config.toml
hidden_size = 160
bias = "none"
parallel_block = false
init_std_qkv = 0.0362
init_std_o = 0.00955
warmup_steps = 200
schedule = "wsd"
decay_fraction = 0.754
doc_mask = false
max_steps = 5026
Each number is 200 + 40 x the weight over its row's rms, rounded and kept within 0 to 999. Layers, rows and columns count from 0. The size before them is the row's rms in percent of the matrix's.

# up: layer 5 MLP up, 640x160, rms 0.131, rows 328-337, columns 0-159
# down: layer 5 MLP down (transposed), 640x160, rms 0.0695, rows 328-337, columns 0-159
up328,100,133,154,241,182,191,186,221,222,228,200,206,177,191,174,154,215,191,174,207,137,241,232,206,217,198,244,214,285,232,165,283,240,165,218,211,231,248,182,125,223,221,186,230,233,196,196,195,164,156,174,259,253,235,207,224,184,190,240,194,194,178,153,240,232,174,192,207,220,207,145,234,131,205,157,183,237,182,229,141,141,137,182,253,207,269,237,269,181,243,210,237,255,196,160,178,190,169,218,216,207,199,181,168,213,178,277,192,207,188,176,212,250,174,167,240,230,104,194,159,272,134,160,197,158,119,201,135,177,197,253,201,83,219,285,166,312,167,243,204,277,221,182,138,185,200,214,270,228,118,182,258,229,174,208,194,206,209,134,172,133
down328,097,186,180,151,217,260,243,159,188,216,232,125,205,196,214,209,200,148,176,147,229,187,172,159,227,147,216,198,205,273,166,201,269,263,209,194,118,181,255,233,264,159,188,208,178,135,191,197,153,295,207,223,207,171,180,218,197,169,195,278,206,222,176,212,192,202,161,215,177,282,142,239,208,171,202,176,195,249,153,208,212,254,195,218,158,157,206,246,245,162,198,200,143,178,277,264,178,203,333,180,169,170,154,273,169,226,225,249,198,289,181,226,137,198,230,163,152,209,189,199,298,217,182,211,230,230,145,211,247,257,192,125,231,183,192,168,192,131,232,184,225,170,165,219,255,166,153,250,223,189,154,190,105,152,205,208,241,189,124,209,216
up329,110,201,258,137,214,236,175,188,186,254,247,198,203,171,240,172,228,239,197,102,215,185,211,252,158,238,251,196,171,188,190,238,174,220,158,197,219,146,255,167,125,250,163,178,141,175,178,140,143,224,160,252,199,192,160,182,210,171,284,206,243,122,183,213,210,132,179,250,189,220,198,206,225,214,214,154,161,198,188,130,185,164,238,253,219,172,208,244,154,225,182,162,210,168,171,216,144,222,218,229,193,163,206,189,219,225,256,197,186,165,157,239,143,236,233,288,221,186,210,199,256,230,271,258,204,146,139,275,267,171,212,113,167,185,137,141,223,170,270,127,259,188,187,153,203,161,204,228,237,117,263,200,177,212,308,170,224,247,212,215,231
down329,100,190,95,215,145,182,211,215,175,209,195,208,126,221,227,201,182,186,157,241,208,174,273,152,176,243,275,194,161,222,230,178,208,211,88,197,126,153,228,224,239,214,110,194,209,269,226,204,201,206,140,207,215,184,96,202,229,202,164,146,184,125,157,192,185,179,148,207,257,195,172,247,248,217,129,213,253,216,159,139,309,245,196,213,275,211,161,228,263,188,243,247,225,144,198,187,255,181,243,195,156,140,201,292,307,156,206,160,202,239,198,261,203,231,191,194,207,174,213,215,190,188,186,236,168,138,179,176,197,180,249,200,203,189,235,170,154,201,199,186,239,233,148,165,221,279,211,175,200,163,178,222,176,262,240,232,265,205,200,217,214
up330,110,231,212,176,219,218,212,201,171,197,143,139,182,239,159,147,220,158,165,108,201,237,212,189,195,117,147,166,196,207,158,187,227,151,217,166,162,207,189,197,160,260,194,149,218,265,202,225,177,214,213,166,223,245,164,167,217,229,182,163,231,175,319,203,224,196,209,266,149,203,195,243,157,192,218,199,198,215,222,136,169,143,162,208,256,229,182,211,150,233,226,192,289,234,205,173,316,181,220,224,129,218,200,197,261,291,171,137,278,206,189,227,276,184,169,195,277,140,323,187,254,154,215,228,269,203,154,234,190,228,195,215,179,191,206,191,206,158,199,186,201,151,165,239,218,174,177,188,278,194,165,200,142,174,199,113,183,265,201,148,176
down330,111,186,145,136,213,172,171,298,189,222,180,140,210,202,164,211,176,260,138,233,192,215,224,194,197,241,234,207,216,249,240,216,129,224,225,209,143,124,188,188,227,204,135,249,212,256,193,144,110,222,195,210,221,244,236,204,141,192,261,155,200,189,228,232,237,180,98,201,125,182,152,182,167,245,241,159,182,219,266,160,229,170,100,185,221,271,260,250,209,205,286,225,269,130,172,215,179,251,184,176,216,160,237,197,212,170,157,132,215,161,149,164,101,189,238,157,197,177,201,191,241,203,173,160,227,226,228,191,239,225,188,275,213,215,176,216,271,228,249,167,184,179,203,151,182,244,156,202,266,206,203,237,216,217,216,153,222,255,261,155,220
up331,100,189,197,235,248,169,211,164,263,171,201,198,197,202,199,192,233,177,199,181,279,177,216,194,226,174,161,159,193,223,194,249,198,233,290,198,245,201,284,173,95,190,181,176,223,165,180,112,192,271,186,184,198,226,191,217,195,139,237,203,229,267,144,217,256,177,129,105,258,175,230,248,95,222,161,193,195,245,215,248,169,230,186,186,258,184,158,214,174,157,222,203,197,192,159,212,172,268,207,195,180,152,133,206,176,189,276,198,178,136,208,189,165,251,253,160,284,142,238,249,159,221,244,119,145,216,201,120,271,175,192,260,217,188,224,229,159,198,164,225,154,248,144,260,235,206,183,192,266,232,226,207,198,235,152,218,232,187,136,169,241
down331,090,169,239,158,226,188,216,186,207,222,267,172,267,227,232,204,155,221,183,216,236,197,204,226,352,134,201,263,180,176,204,210,258,177,155,170,263,247,184,184,224,240,207,152,150,206,216,148,214,235,220,294,191,173,186,171,188,211,214,158,238,166,259,185,123,161,177,148,229,262,220,281,221,174,191,136,176,158,244,215,206,182,252,135,181,160,197,199,168,218,166,178,204,267,219,260,179,147,174,137,237,213,174,218,204,139,148,277,185,220,198,166,168,189,195,183,108,209,227,232,211,136,167,246,242,244,175,175,139,173,191,143,182,277,172,238,207,175,190,181,181,300,263,120,175,191,258,216,233,223,179,250,221,152,189,202,137,185,220,205,219
up332,085,163,246,218,242,173,227,180,190,195,206,147,224,278,216,181,206,177,212,192,227,202,273,174,189,261,184,184,263,158,139,184,235,211,195,98,146,248,221,202,172,171,221,261,180,291,255,202,194,207,211,199,208,218,197,255,161,250,175,242,138,256,293,185,140,232,99,240,192,134,122,159,111,180,129,239,235,212,232,221,178,197,224,283,176,161,260,219,144,209,223,233,211,240,180,187,202,202,161,260,227,186,247,260,167,200,237,202,149,222,160,157,181,226,243,168,164,149,234,213,203,202,237,204,120,158,210,232,168,206,184,225,232,211,241,229,160,175,178,204,199,198,192,199,171,126,331,126,207,197,177,146,232,212,184,160,142,217,194,193,178
down332,083,213,174,228,209,217,153,238,258,229,182,261,154,147,209,221,185,211,234,175,198,189,188,197,145,143,106,196,230,297,245,246,204,189,214,191,200,216,155,273,230,246,176,129,206,168,162,227,271,160,176,176,230,167,225,155,248,236,213,171,195,258,168,170,244,219,196,264,168,230,201,236,259,186,261,135,242,227,204,238,247,245,185,195,269,231,153,229,172,251,189,163,264,161,167,169,184,153,206,180,247,160,134,259,149,180,152,165,195,145,193,243,218,195,180,210,277,173,219,175,163,171,184,153,196,223,193,228,245,233,264,102,198,176,189,115,149,222,135,250,155,188,179,234,218,185,105,247,217,145,217,173,160,226,230,255,235,266,141,173,217
up333,099,211,151,168,216,291,203,138,195,193,178,209,159,193,136,173,204,116,219,268,255,240,176,177,143,234,165,99,195,183,229,181,217,203,254,139,193,184,224,271,247,213,218,191,165,188,192,236,225,215,133,154,230,238,146,215,237,182,205,216,263,234,170,184,215,238,253,142,271,156,206,194,171,149,200,227,201,201,169,211,230,166,250,207,179,235,113,226,186,213,235,231,163,247,296,203,171,205,179,249,155,224,226,264,156,270,174,227,107,258,188,214,187,253,170,213,214,129,171,129,186,158,243,268,141,210,264,193,173,192,139,253,206,157,217,189,180,167,222,236,213,211,219,180,133,170,176,165,241,157,213,102,181,137,177,200,234,229,140,178,219
down333,096,201,199,281,196,197,189,272,239,234,153,293,157,206,156,178,134,176,204,224,248,276,213,179,192,120,156,207,209,257,244,180,144,205,188,225,171,225,153,211,159,261,237,231,214,222,186,185,229,242,179,151,203,177,177,250,184,163,183,235,182,198,250,260,229,258,222,195,155,138,209,172,195,221,199,113,263,192,251,225,120,193,171,203,158,180,197,209,211,167,232,153,204,164,278,178,244,157,149,204,177,166,132,259,157,219,185,187,148,182,258,194,194,206,211,189,238,298,198,188,156,285,216,141,233,203,219,264,161,230,178,248,177,284,229,181,163,285,207,273,144,191,224,233,155,192,218,173,103,136,190,165,189,233,214,206,130,173,181,178,214
up334,092,210,158,219,254,183,201,223,210,260,166,169,174,182,202,206,209,168,158,205,189,169,239,172,176,170,257,167,138,191,232,179,194,187,186,214,207,196,219,139,151,261,330,224,194,225,154,163,231,233,223,262,249,249,143,159,163,216,159,233,232,245,240,150,192,214,184,225,281,175,192,179,146,209,185,216,211,204,222,239,163,200,209,212,139,182,233,234,207,237,190,156,201,271,143,197,167,296,125,215,277,191,132,175,236,194,239,190,290,242,202,139,193,161,186,271,159,294,187,167,224,184,277,139,206,133,201,163,224,204,166,222,234,180,153,157,184,252,260,159,274,186,154,214,224,148,195,252,234,203,194,119,263,162,243,244,137,191,209,226,183
down334,096,218,243,186,184,215,238,169,138,142,232,234,222,250,175,242,236,183,152,167,235,277,171,220,257,189,193,228,191,208,179,188,247,222,153,109,214,223,153,132,241,223,189,231,163,175,243,215,209,195,233,137,135,193,214,215,146,160,218,167,180,253,172,264,188,236,253,214,173,229,150,268,221,181,129,221,229,156,221,163,246,187,157,181,234,259,176,219,201,195,192,243,230,248,156,176,207,206,206,154,167,282,172,113,285,198,171,268,170,196,273,212,152,166,199,177,87,218,164,153,220,205,163,251,167,232,232,186,207,156,117,198,185,164,264,208,280,240,185,261,158,200,173,156,208,140,178,108,207,196,172,274,236,212,200,249,162,204,249,196,224
up335,093,181,184,224,155,200,114,155,195,179,216,190,209,189,169,191,144,159,159,204,237,218,260,164,154,191,168,269,212,113,194,176,212,150,185,169,174,218,170,189,148,208,204,149,146,283,173,208,236,169,249,303,236,191,241,194,226,168,208,152,176,258,226,198,261,182,222,237,217,173,248,258,227,249,169,175,264,197,235,256,209,152,187,193,240,198,198,193,194,207,239,134,272,257,182,151,254,270,261,300,228,179,208,231,166,159,259,249,136,235,159,191,115,253,255,173,173,140,201,153,169,180,280,183,177,243,101,189,218,228,219,207,197,214,196,144,202,180,173,152,278,206,170,239,166,143,234,263,202,182,189,197,221,204,184,226,146,219,199,166,144
down335,087,218,236,209,153,219,164,150,153,253,206,183,185,140,195,165,328,209,176,171,159,204,234,186,164,215,200,208,228,84,237,229,168,270,225,195,164,178,231,254,161,186,257,186,201,227,208,253,222,153,168,210,154,189,135,160,215,239,175,156,270,164,247,150,171,254,226,109,145,224,187,201,274,224,151,206,81,175,226,158,224,235,229,167,237,219,216,123,204,194,242,161,178,234,220,214,241,145,215,196,260,159,156,171,246,154,165,269,240,221,224,225,243,167,204,201,221,158,138,240,217,195,213,176,235,187,212,150,133,199,255,246,213,269,215,228,192,252,223,246,180,137,206,213,232,186,176,235,176,220,222,200,130,227,183,171,138,191,209,263,261
up336,104,216,166,165,205,284,192,232,162,214,229,195,245,261,178,231,223,162,146,265,214,212,176,179,255,195,253,302,222,156,208,121,179,246,244,257,206,170,238,193,196,223,154,259,194,133,190,156,154,180,168,246,141,189,273,200,169,170,208,232,180,166,160,242,189,196,235,245,233,145,130,170,252,213,247,207,205,134,265,200,190,210,229,178,159,101,214,183,200,195,208,180,198,260,185,225,192,178,201,175,145,218,290,148,182,217,299,225,188,213,209,230,257,209,156,162,146,223,309,197,218,208,152,199,176,242,146,194,211,174,248,178,247,191,214,258,226,158,199,216,145,197,152,148,220,221,218,150,159,181,119,223,246,149,163,202,129,188,164,261,146
down336,113,214,239,173,207,145,209,122,231,206,212,198,139,182,172,195,193,238,235,241,168,166,155,137,153,252,222,258,210,146,230,125,132,254,196,190,248,170,253,152,258,174,122,264,138,180,244,220,221,215,137,206,229,297,228,183,222,248,188,236,174,145,150,208,216,129,181,178,210,225,230,196,213,237,223,202,181,215,165,243,212,135,147,213,225,165,151,143,202,187,222,223,137,215,169,210,267,184,207,161,169,223,205,163,259,193,196,189,182,159,152,244,210,151,182,269,270,209,238,252,305,167,231,222,234,255,211,204,252,190,161,196,256,229,238,165,202,217,134,176,201,231,274,154,171,232,294,209,232,207,211,138,206,111,192,151,210,219,158,231,159
up337,105,221,220,192,167,191,168,136,202,296,203,182,230,217,226,193,154,206,178,224,131,216,208,100,232,202,169,252,207,160,240,277,230,109,208,235,237,203,181,181,151,177,155,213,222,195,266,225,178,216,171,206,232,204,177,155,180,166,187,256,142,182,149,191,239,178,302,203,139,171,254,215,198,272,227,133,146,168,258,175,267,173,175,220,209,189,172,163,250,194,167,174,208,229,222,104,289,234,158,191,220,241,164,175,229,141,247,192,174,161,145,230,150,250,188,200,199,182,194,196,230,219,277,178,220,223,189,257,193,219,171,229,159,89,178,183,208,121,242,225,244,261,164,204,259,185,174,198,176,194,265,146,264,180,177,182,195,250,241,243,250
down337,098,202,236,183,192,122,178,143,226,182,201,224,196,217,231,211,191,177,188,148,210,194,301,249,147,264,225,274,163,287,145,211,198,223,231,157,164,189,249,95,233,132,203,174,191,218,177,186,183,194,177,123,208,185,182,192,183,177,187,193,167,247,215,224,201,222,204,157,237,190,235,205,206,130,161,163,176,258,187,225,190,216,248,251,162,175,224,129,266,169,226,239,211,207,250,183,105,161,186,169,222,208,249,155,196,163,166,169,228,236,187,184,154,227,249,200,277,242,232,226,196,156,195,196,217,245,229,187,212,202,313,151,236,236,224,270,190,189,217,84,225,181,167,215,181,252,180,228,184,233,268,143,162,145,221,245,102,188,226,268,145